{"norm_place": "post", "norm_eps": 1e-05, "dataset": "wikipedia_en"}
Each number is 128 + 32 x the weight over its row's rms, rounded and kept within 0 to 255. Layers, rows and columns count from 0. The size above them is the row's rms in percent of the matrix's.

# layer 2 MLP up, 768x192, rms 0.0694, rows 300-371, columns 0-95
size [101  80 113  87 118 110  95 107 110  86  91 109 108  99 112 113 102  91  92  83 102 107  99  95 104 112  91  97  95 104 110  91  90  88  96  94 112 113  81  86  98 102  96 102  83 107  94 107  97 117 114  93  93  94 107 110 105 106  84  89  97  91 111 109 107 101 115  98 101 113 104  80]
[[123 104 122 124 145 105  72 124 126 115 148 138 132 153 120 147  92  26 168 142 140  77 160 162 147 134 171 107 118 107 139 116 116  99 133 152 135 170 125 164 153 133 175 107  77  98 147 111 134 162 123  95 142  72 197  47 137 131 127 123 137 134 112 103 177 170 100 224 151  65 112  73 167 125 127 135 134 135 107  46 119 103 106  81 134 181 132 126 106 143 136  93  69  68 152 142]
 [186 116 139 103 104 160 125 146 195 153 132 103 123  98 137 179 103 181  84 115  77 142  76 127 173 142 122 159  80 120  74  65 119 140 116 211 136 124 145  58 174 137 129 119 122 118  95 106  42 106  86 158 117 158 143 113  82 121 101 167  55 116 162 101 116 145 104 126 177 120 160 163 113 147 158 117 160 114 124 120  53 110 139 123 106 113 155 146 164 142 130 138 110 104 104 106]
 [157 158 146  87 216 156 147 128 177 137 122 109 153  66 147 194 140 138 116  65 147 151 110 150 116 110 150 146 167  92 141  96 132  71  79 107 159 174 128 123 156 127 175 128 108 125 124 143 121  74 123 121 117 106 126 101 137 174  99 165 109  79 138 123 125 103 162  92 134 118  75 130  92  65 100 159 145 154 125 119 105 104 173  77 147 104 154  94  84 156 131 147 102 151  78 116]
 [146 185 112 112 144 138 114 108 139 116 104 117 183 164  77 159 103 103 139  91  83 107 129 177 166 123 110  79 146 158  93 152  82 136 105  74 106 154 147 140 128 115 121 137 146 125 155 141 107 155  92 116 154 131 147  96 137 136  98 117 132  74 154 154 135 119 182 175 175 121 209 114 156  87 110 120 168 109 122 136 101 111 137 150 122 189 145 145 110 104 169 177 102 140 127 147]
 [135 190 212 115 174  62 132 135 188  58 128 101 138 182 161 130 109 144 105 114 135 116 141 142  83 128 130 187 106 113 108 133 146  63 150  82  98 100  91 150 138 131 134 118  79 180 148 161  67 149 126  36 104 157 121 189 144 130 186 122 136 111 115 120 155 120 121 115 116 111 147 142 126 113 149 148  76 142 114  95 137 138  79  30 147 106 142 144 151 104 134 116 136 171 150 134]
 [151 149 185 106 106 161 142 171 101 112 133  92 128 160 177 138 181 127 138 121  97 184  76 177 105 150 107 126 138 119 165 136 121  40 118 141 137 117 101 115 135  57 112 150 128 136 116 134  68 170 122 134 170 100  84 162 162 141 201 174 181 165 128  63 109 158  95 102 148 159 126 171 114 140 203 117 101 146 129 121 119 117 129 170  97 148 164 114  53  85 121 101 110 137 119  99]
 [171 122 130 123 155 119 139 133 159 200 131 147 123  80   6 138 144  66 110 112 156 125  91 148 154 149 104 142  80 129 148 102 121 116 116 111 155 155 117 133 176  66 119 134 120 154 105 142 115  67 134 120 157 127 194 137 173  46  99 106 126 175 133  81 159 118 109 134 151 189 127 130 166 118 120 144 140 196  57 129 104  71 118 112 143 155 188 180  77 196 121 144 141 100 123 116]
 [100 125 148 182 176 129 128 114 155  85 176 123 147 140 111  95 122 122 175 102 115  84 104  52 111  94  87 137 122  51  55  99 186 136 149 145 139  90  54 148 114 112 138  98 201 127 136 172 172 127 124  84 141 161  87 160 133 112 114  74 131 156 126 144 122 145 145 152 165 158 119 136 132  87 169 153 116 106 191 109 129  96  82 114 147 203 125 121 139 187 189  75 138 118 126 107]
 [111  77 150 157 113 164  94 153 129 119 144  36  77  93 149 114 108 100  94 102  83  89 164 173 138  92 123 148 156 114 118  93 172 121  87  80 118 124  32 122 101  95 141 118 167 186 106 127 125 185 174 106  92 136 107  80  79 173 156 124 159 138 130 120  57 111  83  96 125 198  91 189 144 144 144 119 121 106 172 167 104  99 130 132  84 104 137 108 110 153 113 153 103 110 166 138]
 [160  71 133 145 129  92 153  77 152 188 101 157 132 136 102 177 163 122 119 138 153 115  69 119 134 137  97 102 105  86  97 114 130 108  91 164 129  98  99  88  99 102 148 127 152 106   4 141  69  99 107  96 119 194 106 163 125 158 107  79 128 141 118 103 102 143 178 123 154 145 121 189 166 146  74 117 147  85  98 118 144 155 122 101 151 172 141 146 205 151 124 149 156 115 142 141]
 [105 122 150 127 114 189 150 126 144  87  90 141 140  75 145 109 195 119 124 119 108 113 153 134 127 102 100 131 136  96 134  92 166 108 129 153 102 163 111 144 100  99  96 134 172 152 147 145 108 119 103 137 107  97 161 136 122 142 100 120 164 100  84 108 205 119 123 144 147 100 100 110 161 162 137  59 123 169 108  97 129  95 128 126 120 146 114 133 100 134 101 192 131 172 105  73]
 [ 99 142 144  96 126 122 119 102 123 127 159  95  72 164 112 112 113 143  66 125  89 103 164 204 171 150 103 114 130 104 142 172 134 100 135 136 139 131  89 113 145 166  80  69 144  84 176 177 143  84 103  91 157  88 113 125 144 105 144 138 130 175 106 123 153  77  98 140 126 105 158 165 117 135 147 149 127  90 117  90 105 195  94 127 114 160  53 148 151 135 178  51 130 109 146 158]
 [118  95 184 170 133  64 129 160 140  95  88 148 138 162 115 133  97 123 134 109 151  92 131 170 134 137 125 159 138 129 120  74 130 142 129 123 128 137 119 110 152  84 133 163 190 124  88  99 112 139 122 128 112 163 211 112 153  85  99 107 159 171 124 132  81 155  72 172 105  56 150 132 126  76 180  84 145 140 142 147 139 162 123 113 106 160 113  76 145 150  94 134 170 141  92 172]
 [169 136 126 126 135  92  89 202 159 120 125 169 160 136 122 136 127 178 148 135 115  87 107 135 116 113 151 121 149 134 113 184 101 161 170 120 107  89 139 117  61 138 137 163 137 117 149 119 140 146 181 129 101 123 142 110 108 220 125  96 111 129 142 143 107 110 144 234 109 121 124 190 100 157 151 107 140 110 106 158 121  71 156 145 118 114  72  66 121 149 107  52 115  90 150 115]
 [155 116 158 160 179  91  93 151 142 171 131 145 124 133 160 201 119 190 210 137 170  84 120 167 117  93 145 118 137  90 122 143  66 105  92 120  98 158 147 153 148 158 190  74 149  90 126 153 193  80 145 145 110 102 121  73 141  73  98 144 112 113 103 186 180 125  82 161  92 104  90 129 122  95 128 126 108 133 128  89  92 113 165 146  92  35 178 179 109 236 100 128 161  69  85 127]
 [135 174 171 129 165 147 170 147 113  86 132  96 129 116 147  91 124 128 161 108 152 108 103 125  68 139 136 131  75  65 155 111  56 130 139  95 132  83 123 161 176 110 116 126 131  83 120  94 108 117 115  93 157  75 153  87 154 127 186  68 153 166 127 139 127 122 147 127 170 161  95  97 138 108 134  71  83 168  79  99 147 148 105 189  73 131 132 132 106  82 135  74 128 140 124 159]
 [136  95 113 147 117 122  91 131  95  35 188 138  65 173 143 126  69 112 132 111 136 124 133 157 148 110 158 112 144 129 136 130 113 136 143 158 202 179 134  98 179 166 140  90 136 137  71 115 144 114 160 172 119 110 138 170 152 128 146 163 109 137 108 147 133 114  61  96 118 104 110 155  89 191  98 193 121 153 121  95 116  65  87  97 120 153 145 134 129  87 143 148 114 133 155  78]
 [159 141 176 119 161 137 119 174 132 129 159 168 179  77 130 141 119 166  66 162 159  92 127 132 103 144 124 131 121 154  99  92 113  79 246  72  99  96  90 117 125 156 211 113 112 120 120  73 130 125 126 150 126 164 135 114 133 121 127 112  86 181 104 173 172  91 141  70 109 115 153 162 201 185 162  78 142 103 100 162 160  99 146 123  67 145  95 142 139 106  95  89  63 146 108 175]
 [ 73  92 126 158 102 163 180 172 110 121 121 149 121 141  80 154 112 148  60 151 151 109 167 138 136 125  63 136  85 148 139 111  89 143  84 169  82 108 127 131 189 108 111 158 140 156 144 155 164 101 108 132 156 106  96  61 170 169  99 108  94 166 204 111  79  97 143 209 145 116 138  93 110 148 144 105 114 134 139 117 133  89 137  76 118 111 136 134 108 138 135 161  83 145  89  99]
 [136  70  60 154  82 165 214 112  99 106  97 115 176 166 164 126  99 176  98 131  44 128  96 117 192 113  75 148 103 163  77 145 151 171 156 119 115  71 132  85 110  96 146  87 101 141 158 141 166  91 132 136 149  88 127 189 127 102 148 121  97  59 174 129 120 104 143 118  90 132  90 182 150 131 160 106 131 124 160  83 161 185 205 113 100 148  97 105 123 127 138 106 126 162 106 131]
 [164 167 176 136  89 131 124 131 125 166  97 151 147 102  74 147  98 160 104 122 138 170 102  90 164 122 139 169  95 112 152 125 170 131 132 192 160  69  84  81 125 106 145 141 127 120 143 127 102 108  86 183 136 147  97 176 109 135 156 128 162 152 153 154  97 137 147  93 115 107 155 128 152  77 111 132  75 107 150  75 111  77  99 156  90 161  85 185  44 139 116 178 140 100 110 130]
 [159 149 129 119 161 131 111 131 117 103 165 139 127 102 172 159 196 151 144 121 104 166 113 141 123 109 145 161 154 114  67 149  64 143 147 169 108 109  67 163 141 132 174  89 188  63 125  80 182 133 181 134 107 129 131 172 175 137 124 130 131 126 139 131 102 171 117 160 107 108 200 105  91 128  46 143 164 171 160  90 144 181 116 101 127 158 109 149 103  72  83  65 170 121 131 142]
 [150 167  92 165 106 130  67 163 108  72 101  72 173 121 157 145 166 171 120 144 124 125 110 133 111 157 142 126 138 138 167 136 146 141 116 135 122 135 109 139 126 164 129 152 162 152  79  93 138 170  77 155 148 136 130 111 155 109  92 140 143  48 153 102 176 160  95 177 114 126 132 120 129 109 133 105 116 181 159 134 165  92 225 140 101 110 113 100 121 131  72 128 135 103 119 137]
 [163 116 115 169 143 141 142 121 164  98  97 138 128 219 132 128 108  88 187 137 117 133 160 205  89 119 103 224 140 105 145 145 113  68 124 156 132 164 114  93  83 164 125 121 166 199  71 190 158 140 126 102 127 161 191 147 168  97 130 146 150 102 110  92 158 132 134 162 109 124 169 137 131 157 101 150  84 133  49 112 123 107 119 127 152 169 139  96 108 117 101 117 117 168 174 144]
 [164 121 196 131  86 143 118 142  49 108  92 142 104 130 155 177 102 137  71  98 157  70 160 115  84 156 117 167 151 130 122 138 122 142 168  91 172 156 140 121  93 149 192 195 110 138 130 111 113 146  99 147 144 110 157 136 150 139 170  94 112  64  93 131  72 141 172  79 125 152 143 185 119 149 155 130 113 218 173 114 148 158 123 123 104 109 152 141 111 146 139 144 103 107 117 148]
 [136 140 109 140 108 110 164 164 152 110 118 154 137 108 124 122 100  91 139  99 132 134 129 167 186 137  98 164 108  80 160 149 147 134  73 152  71 153 101 112 111 118 151 111 175 139 111  82 173 115 100 131 110  93  98  47 147 128 164 131 137 136 122 202 130 159 134 129 180 112 154 149 137 157 132 159 148 118 133  51  97 105  88 129 132 104 173 113 154  92 132 169 141  95  98 130]
 [186  58 130 204 137 152 123 105 137 143 157 142 119 118 106 172 128 208 152  85 172 125 169 174 136 119  93 132 117 103 175 184 183 104 142  97 118 123 112  96 105 137 139 158 152 177 177 134 180 104  99 159 113 200 126 130 116 128 160 165  85 127 140 116  95 121 143 100 138  74 152 105 154 133 133 167 177 147 142 151 162 153 138 131 149  91 165 169 145 143 122 150  98 184 168 126]
 [124 148 150 101 149 196 137 143 143 112  89 138 112 153 128 127 102 117 113  76 139 124 174 158  90 140 101 135 153 191 111  86 112 173  96 143 101 165  25 142 184 101 111 141 145  98 108  96 130 140  93 133  77 133  78 190 178  83 148 164 121 138 142 161  76 174 107 112 160 159 101 154  85 157 142 151 197 134  85 148 114 110 100 181 162 117  99 136 181 154 103 139 127 108 128 154]
 [123 152 121 134  90 122 113 115 109 122 166 134 137 171  73 103 192 165 149 127 131 109 138 147 113  10 113 102 170 155 175 147 147 109  84 111 102 162 171 111 148 105 122 121 149 167 153 111 109  95  90 126 134 135 133 116 173 139 144 151 141 120  82 117 122 117 146  87 193 100  94 130 175 115 118 112  97 162 160 119  96 110 100 142 184 128 167  70  81 148 128  83 166 121 168 116]
 [ 98 190 218 117 108 172 140 146 116 156 129  98  96 131  80 153 107 103  77 110 138 164  80 130 122 132  91 121 199  90 168  77 132  93  97 111 132 125 136 114  97 108 108 137  51  78 184 155  97 130 126 113  94 121  57 167 106 107 167 135 140 172 162 161 128  95 106 167  90 138 163 122 174 147 109 146  85  87 111  78 117 164 149 115 142 155 179 171 137 149 127 142 148  98 126 126]
 [150  91 150 118 117  67 180 172 102  57 132 120 140 151  99 115 139 153 122 124 125 111 139 197 109 165  83 112 116 140  92 126 161 118  93 159 112 121  60 109 166 169 131 113  85  92 119 163 166 110 115 127 168 173 118 151  72 107 153  94 110 184 136 101 133 108 176 150 158 135 142  94 125 196 147 139  88 173 120 136 143 123  92 157 122 163 129 121 176  57 137 112 128  89 145  89]
 [184  98 141 177  90 132 131 148 142 134 167  86  71  91 170 110 173 154 111  87 198  97 182 178 152 157 125 143 118 104 173  83  47 153 119 146  67  99 133  75  95 142 133  78  68 140 110 120 101  83  70 179 130 135 177 163  98 121  88 124  45 111 115  90  94 139 150  83 119 110 178 201 122 132 139  97 144 123 165 161 154 120 105 116 130 127 121 107 114 127 162 133 145 143 141 125]
 [147 121 141 120  60 168 180 135 150 143 151 124 118  99 190  97 196 172 170 138  45  91 144 163 123  96 113  74 157  70  88 188  99 123  91 216 120 111 122  95 126 138 113  81 125 147  71 101 143 155 121 171 148 185 162 111 147  92 158 141 113 124 113 123 117 153 112 185  77 151  79 148  89 134 134 178  89 120 117 133 128 106 116 188 126  85  96 150 108 137 124  63 187 183 130 118]
 [100 148  77 163 189 159  92 112 171  71 167  83 126 145 112 119 134 107 132 129 154 116 162 127 147 154 144 123 173 114 120  71 108 169 123 135 150 135 134 104 118 117  90 158 149 103  37 220  96 140 142 143 167 144 158 105 106  83 120 102  94 165 182 119 157 175 158 110 137 136 144 137 165 118 131 176  97  75 184 151 131 149 137 139 128 129 135 119 113 100 117 125  56 117 135  86]
 [104  66 136 134 132 140 162  99 134  93 114 157 128 108 101 145 140 140 166 162 118  97 143 136  60 174 133 133 139 142 106 106 139  62 117 127  54 121  88  90  82 143 151 174 101 121 148 150 111 115 109  68 144 143 162 127 154 168 131  87 109  95 120 139 191  78  51 147 116  81 173 151 121 112 103 146 133 177 122  80 153 155 149 159 109  86  57 177 123 191 127  72 132 111  99 155]
 [112  89 121  95 153 190 161 119  89 157 141  82 121 115 108  84  68 127 110 177 189  44 126 111 106 156 137 169 143 166 104 126 126 125 117 104 121 148 150 144 119 166 157  95 139 144 143 131  68 108 187 172  82 104 119 113 161  90  92  57 105 142 165 149  62 158 163 191 171 133  97  97 145 147 139  62  84 104  95 172 112 149  68 164 128 137 188 153 134 110  86 122 112  79 146  83]
 [148 164 152 180 128 139 167 140 142 105 163 169 143 140 165  74 112 167  78  46 157  95 125 113 148 165  99 102  75 129 118 132  90 117  95 131 176 191 165 142 132  91 184 130 201 128 100 124  75 108 157  85 167  92 133 109 103  93 185 179 161 120 103 113 112 171 125 169 146 142 124 169  98 122 114 136 137 182  97  54 117  49  85  84 114 153 151  78 166 175  82 163 103 150 145 139]
 [ 76 144 143 160 189 198 101 147 120 130 172 133 121 124 125 158 112  71  87 130 132 108 102 142 137 129 105 166 156 129 138 149  70 164 130 119  79 198 115 134  75 194 141 115 132  95 135 173 156 205  71 108 176 151 164 112 108 151  70 140 159  92 113 103  80 136 122  51 181 127  58 128 125 160 111 203 167 121 116 137 155 138 120 184 135  77  91  92 153 153 189 104 154  55 116 104]
 [115  34 138 182  67 216 116 145  90  89 150 117 117 101 119 159 112 175 120 119 185 145 149 114  91 193 124  55  71  97 143 134 147 135 130 110  68 104  72 152 131 113  54 103 138 136 123 124 193 156 179 121 152 117 131 107 202 115 113 140 144  59 110 112  91 169 153  50 140 170 122 142 134 116 142 109 117 133  55  68 176  93 119  88 122 108 140 119 112 124 104 176 127 152 117  95]
 [168 160 145  75 127 117 200 111 110 131 150  97 122  78  73 156 105  93  42 132 135  90 164 147 127 123 164  65 121 169 113 135 103 131 109 121 176 151 133 147 154 161 111 121  81 135 170  96 133 105 147 104 152 156  92 148 147 148  90  61 160 147 146 140 142 127 123  49 116 134 141 158 129 124 103 106 133 121 125  88 135 117 194  63 120 108 141 121 110  98 145 123 185 143  74  93]
 [122 139 183 159 132 140 155 111 142  71 109  92  90  74 145 124 141 140 144 138  79  94 164 159 115 154 112 175 185 167  67 157 139 169 106 106  79 134  97 142  87 109 115 102 174 120 217 112 173 160  75 147  92 169 176 165 115 203  64 157 162  84 127 178 135 148  44 124 183 135 161 155 132 149 120 129 155  98 118 130  97 211  92 135  86 180 112 128 121 135 110 147 169 145 133 104]
 [146 131 184 108 157  90  69 150 143 145 156  87 168 127 138 144 147 107  68 124 115 108  96 142 107 131 118  83 115 163  65 140 148 132 151 155 143 112 160 159 100 145 140 111 115 144 103 154  65 111 157 114 135 108 128 116 105 185 157 113 123 102 151 154 105 130 140 132 143 137  98 112 210  98 115  87 174 144 216 127 117 121  90  86 108  96 126  99  94 116 160 107 169  75  90  99]
 [ 72 114 138 139 190 144  98 151 112  55 134 128  78  85 129 121 164 130 188 175 124 120 121 120 107 160  93 174 100 122 157  86 133  58 158 145 130 130  70 156 148  82  99 119 141 135 153  79 171 109 142 134 139 109 151 121 183  91 174 127  96 147 108 106 145  98 104 134 125  99 114 137 135  78 141 126 174  82 103 145 127 113 118 152 129 152 181 101 143 112 143 138  85 129 121 153]
 [167  86 129 137 198 153 166 196 149 124 118 132 147 166 108 103 172 136 184 105 111  85 130  94 153  96 132 129 129  82  83  90 164  88 110 130 186 168 166 173 109  95 163 174 237 170 146 169 137  91 187 120 151 167 164 153 111 121 116 118  75 129 118 112 123  63 146 139 144  77 110 137 169 158 110 100 107 148 111 112  95 125 107 155 117  93 184 164 133 102  92 143 105 124 106  59]
 [157  90 129 168 141 120 117 153 107 120 149 211 121 129 116 145 109 167 139 208  85 137 105 122 118 156 134 110  65  94  87 148 179 130 172 113 105 175 218  97  78 143  68 172 152 134 108 132 131 186 112 166 126  62 132 130 100 139 147 129 121  89 101 168 100 108 138 130 103  81 137  59  69  94  84 149 158 135  99 107 125 140 150 158 129 152  93 128  97  76 113  78 147 129  80 138]
 [128 134 115  96 117 107 109 118 112 145 120  97 165 155 110 105 141 117 165 179 186  98 107 193 111 161 194 110 160 118 185 148 140 156 139 163 120 137 118 137 141 132 133 117 116  93 145 102 120 142  61 101  58 158  87 119 123 132 115 163 166 143 179 151  35 147 122 140  80 148 109 120  94 131 119 151 158 146  71  98  68 127 165 148 129 105  74  99 142  82 172 174  93  98  33 131]
 [141  76  95 122 141 156 158 128 145 131 115 139 161 151 112 112 127 203  94 132 130 108 119 159 174 132 139  78  86 190 143 119  95  62 115  77 128 122  86 152 101 194 127 140 165 140 117  50 193 126 218 147 155 131 191  89  74 133 143  94 108 158 119 170 132 115 121 120  90 107 108 131 120  90  83 136 113 144 123 103 121 158 145  92 106 135 113 133 124 172 112  95 135 177 157 146]
 [159 162 116 121 106  89 105 164 120 100 127 109 137 148 141 169 102 119 127 146 100  98  70 150 140 123 163 107 118 122 138 108  78 127 156 163 121 142 155 126 151 147 154 132  90 159 178 120 143  54 121 139 134 112 152 132 194 154 155 184 157 180 145 147  76 134 114 136 109 148 105 120 163 181 136 148 115 154  71  47 144  60  76  80 138  96 141 176 129 174 166  97 120  83 131 156]
 [142 131 120 171 115 175 114  72 112 194 176  75 143 182  77  93 126 108 127 104  99 174 130 158 108  84 181  88 110 179 117 127 124 118  75  77 135 173  90 120 156 150 109 108  80  95 134 137 130 133  81 131 118 161 155 154  90  83 113 180 139 127 102 173  94 191 201 144 129 104 109 107 105 112 174 181 150  99  92 127 172 109 197  93 134 116  98 103 133  95 104  97 131 148 147 106]
 [ 69  90 112 132  85  98 129  83  93  57 113 102 171 152 134 188 108 135 146 105 153 123 151 132 116 113 118 144 131 140 182  59 110 102 187 111  91 214 117 114 178 132 174 136  75 130 112 177 109  78 114 109 104  64  96 121 117 168 149 138 168  99 135 124 160 139 142  80 142 127 124  42 162 109 113 136 157 134 161 152 167 120 131 102 154 114 111 147 107 125 122 152 157 138 163  67]
 [131 139 130 102 133  85 156 172 127 158 144 106 146 108 146  83 123 167 176 114 122 173 189 137 166  86 108 100  98 206 108 163 109 107 111 132 142 131  63 124 120 113 127 160 117 141 154 105 153 150 162 129 181 155  97 167 160 112 145  67  98 126 133 126 135 122 109 100 194 106  98  89  63  87 165 164 111 155  62  95  35 157  79 117  75  88 121 150 126  95 111 128 157 141 132  88]
 [157 106  92 104 116 152 116 114  87 146  96 178 139 157  75 137 164 111 117  91 128 112 124 112 145 115 151 116  78 188 191 124  67 200 108 140 137 143 109 128 102 164 152 112 178  81 103  78 144 109 127 142  84 178 147 136 145 108 156 111 123  99 117 155 143 139 145 109 140 138 110  55 105  85  72 131  60 110 100 130 150 186 122  99 118 116  97 121  88 100  84 181 152  67 146  80]
 [117  98 107 100 167 142 117 123  65 108  90  99 139 124 146 120 138 145 174  99  96 170 114 133 118  72 100 139 150 153 109 138 164 129 109 128 138  79 144 166 151 161 114 151  90 142 126 132 137 106 130 115  65 186  73 107 196 127 159  77 112 113 147 152 138  96 120  96 100  94 152 181 185 157 112  99  99 159 168 146 104 145  74 200 111 200 100 107 163 101 102 112 144 111 113  96]
 [179 133  84 128  87 100  59 151 123 108  88  84 103 144 122 119 124 133 108 135 123 141 142 191  74 145  70 135 181  99  59  79 181  90  66  95 119 100 124 116 103  96 148 147 151 111 124  94 126 129 134 114 137 133 145 142 101  77 108 147 115  75 136 168 126  88 138 162 175 127 146 111 157 119 145 116 117 141 110  72 155 186 178 155  88  97 134 137 148 196 182 167 158 139 145 200]
 [116 142  91 124 132 104  77 144 120  62  86 172 116 111 109 120 133 176 212 117 116 160 120 117 143 149 129 144 135  93 149  69 131 123 192 201 171 109 132 111 111  88 146 131  85 120 139 116 153  91 191  85 108  98 135 166 163 109 125  75 116 116 117  92 123  86 199 106  55  92 138 108 132 147 180 162 104 156 133 152 146  72 202 121  89 110 139 117 116 125 144 181 142 132  94 137]
 [135 108 160 164 185  60 135  89 130 138 150 149 169 126  66 139 104 164 141 149 137 157 123 104 152  79 103 170 148 103 136 104 124 134 102 139 133  75  80 104 105 119  99  90 165 120  94 180 187 140 188  79 125 171 171 130 180  99 133  77 174 106 167 131 147 108  94 101 114  51 114 141 121  70  80 121 112 175 127  89 113 124  58  82 116  98 112 141 150 123 100 109 119 185 156 137]
 [101  89 128  88  68 156 119 110 110 127 112 159 127 104  90 121  74 148 135 167  92 152 119 132 156 135 138 148  75 120 103 162 105  69  65 163 127  88 129 146 170 121 101  91 127 113 140 148 120 173 177 140  59 164 182 171 211 148 126 170 152 124 133  80 124 130 133 150 111 101  84  66  36 122 133 171 169 166 157  75 158  94 170 155 114 152 148 137  72 116 163 153 197 121 141 169]
 [150 121  78 154 153 110 143 157 111 129 159 133  93 121 105 194 151 131 134 147  91 102 145 107 126 144 197 129 164  81  97 113 115 118 117 137 116 164 103 150  88 134 128 105 178 178 123 143 182 180 116 141 100 153 167 133 115 105  68 141 141 147 150 115 133 182  98 116 154 155 112 110 186 224  93  75 141 135 109 167 163 174 159 135 114 106 168 131 164 185 158 114 135  96 118  73]
 [144 112  85 151 105 123  96 119 178  95 129 142 141 188  65 124  72 117 118 140  94 145 162 114 172  68 125 153  95 135 163 172 127 124  99  91 108 193 129 141  69 179 165 131 139 176 133  78 103 169 149 170 166 157 134  92  63 174 138 140 112 129 154 158  55 152 158 133 169 112 116 172 177 177 133 162 136 140 162 134 164 116 137 142  98  87  97 106  92 106 205 111 217 128 108  89]
 [112  83 135 137 123 123 140  52 123  92 142 122 111 162  72 166 126 182 117 179 117  94 174 150 129 104 146 130 105  96  91 125 137  90  55 188 140 123 129 163 135 122  95  86 140 105 137 175  64 142 118 129 149 131 173 127 131 157 149 214 155 137 113 136 108 157 165 195 127 133  76 124 160 109 120 119 119 125  88  92 163  70 138 197 155 114 106 146 131 174 143  70  95 159 169  93]
 [139 138 104  64 218 142 151 153 130 153  88 155 147 100  90 171  37  92  78 130 110  94 120 113  89 160 103 160 139 182 132 164 120 115 121 124  74 159 157 108 124 151  80 117  90 114 143 150 143  66 117 144 125 118 124 137 128 151 131 130  62 113  84 172 123 171 132 146 159 111 134 133 152 123 125 112  67 138  59 146 176 135 188 198 131 123 142 141 116  97 139  90 144  81  55 129]
 [130 132 138 103  92  72 131 119 183 139  96 172 144 135 162 124 130  83 123 170 108 141  62 130 150  77 158  92  92 164 117 126 144  78 138  45 109 139  79 110  99 122  95 112 112 121  55 159 128 163 132 121 145 118 144 106 118  94 145 171  81 123 106 133  98 120 190 132 153 142 138 151 133 111  85  97 104 143 108 130 108 101  69 103 168 153 158 144 118 152 175  85 148 153 145 136]
 [ 97 153 162  54 152 104  37 159 130  70 128 104  74 136 182  96 148 146 146 120 107 135 152 112 151  74  94 141 168 187 147  97 159 131 166 106 148 129 133  85 110 175  98 122 118 100 162 131 178  67 140 109 119 175 148 152 146 149 122  60  85  87  99 171 164 124 141 140 123 102 156 119 173 186 108 149 145 169 112 151  83 201 138 139 148 156  96 142 157 125 144 127  50  96 129 152]
 [176 164 136  90 164 147 161  71 114 106 130  95 155  93  85 121 103 190  95  60 136 170 147 137 103 102 110 111 106 150  93 122 124 149 112 107 140 117  78 148 155 106 141 112 139  73 140 112 123 137 133 127 133 127 105  88 119  41 170 177  57 119 158 118 147  74 145  75 146 117 173 171 144 120 140 114 140 108 154 110 126  66  98 159 117 177  78 134 108 109 102  74 147  95 144 187]
 [117  93 137 155 121 161 134 137 135  87 149  77 113 102 144 152  81 153 144 119 151 111 111 143 128 153 133 169 105 102 136  67  87 149  81 157 107 109 152 111  80 167  90 148 165 184 124 125 135 100 126  98 100 120 156 157 140 131 128 109 120 147  83 168  94  60 149  88 122 136 181  55 140 216 104  71  63 129  91 109 125 115 134 146 150  58  79 136 126 138 123 168 128 128 108 157]
 [126 111 123 164  76 114 110 149 123 193  78 149 159 105  88 172  94 158  93  93 191 135 119 139 150 201 101 205 106 187 105 118 151 150 148 128 234 181 126 113 135 113 114 122 123 120 124 182  79  98  93  87  75 131 181 194 101 107 120 116 115 121 137 130 140 140 126 120 104 131  77 106 115 152 123 110 126 179 135  97 108  85 139 106 119 132 146  98 139 147  79 153 141  81 131 131]
 [ 93  96 151 113 161 155 155 166  94 180 148 101  80 125  94 140 117 186 149 151 125 117  58 205 114 166 140  83 140  54  87 175 170  82 187 171 102 173 136 129 122 129 134 141 171 177 146  61 102 149 133 100  65 109 135  92 166  95 168 102  70 148 115 113 153  68 120 103 165 110  93 154 167 101 125 118 141 125 106 128 130  82 151 178 136 122 112  51  89  51 113 143 110 113 130 161]
 [139 161 158  90 143 147 163 183 114  97 126  89 141 186 116 109 138 156 155 141 119 105 113 149  69  67 144 111 144  75 107 129 130 123 151 123 154 155  95 105 117  91 201 125  89  96 123  87 171 142 121 148 179  89 136 155 113 112 130 125 184  72 131 139  97  96  97  48 140 134 127 136 129 150 109  72 152 146 121 122 129 116  77 168  94 116 152 171 158  67 138 101  78 134  55 131]
 [123 201 108 130 113 137 128 165 106 106 179 121 159 125 104  53 185 159 123 103 113 147 142  93 149 112  89  91 148 127 116  95 174 117 122 166 115 141 119 104 165 113 106 164 165 149 119  98  78 130  50 194 119  80 138 121 143 134  78 139 145 108 149 117 127 112 110 142 116 169  71 143  90 113 124 174 156 111 115  53 144 170 148 139 106 147  93 166  78 104 132  29 161 119  60 155]
 [ 87 105 119  77 115  84 156 147 147 135 151 156 114 141 156 167 119  89  57  95 169 126 113  91 106 145 178  93 170 121  94 135 135 160 137  98  95 172 168 137  98 132 160 108 137 121 142 130  79 102 118 116 141 158 151 109 117 108 141 172 182 110 127 129  85  58  79 221  93 158  89 146  91 196 154 116 124  58 135 116 110 134 156 174  69 142 138 173  73 144  44 178  80 131  96 153]
 [113 161 143 182 158 136 106  98 122 181 105 154  64 180 144 162  81 135  95 125 111 106 126 127  85 131 132 200  97 132 101 107 126 124 118 149 123  85  79 127  67 204 115 140 149  72  88 137 148 109  80 147 102  65  70 131 103  62 202 117 119 184 155 165 103 129 141 159  98 116 102 166 130 107 114 129 111 148  92 124  82 149 149 187 174 156 100 138 135  94 171 146 135 111 142 133]
 [188 127 129  76  92 134 103 202  61 132 162 156 129 115 128  88 149 144 131 120 126 105  87  84 157 142  93 144 160  91  82 130 166 101 196 192 127  78 115 148 108 112 155 177 161  85 131 181 104 130 119 100 115 142 125 163 127 114 168  79 103 129 115 101 119 102 136 147  99 184  94 187 153 137 126 114 125  79 145 116  82 207 114 125 130 133  99  68 141 164 151  90 123 110 170 124]]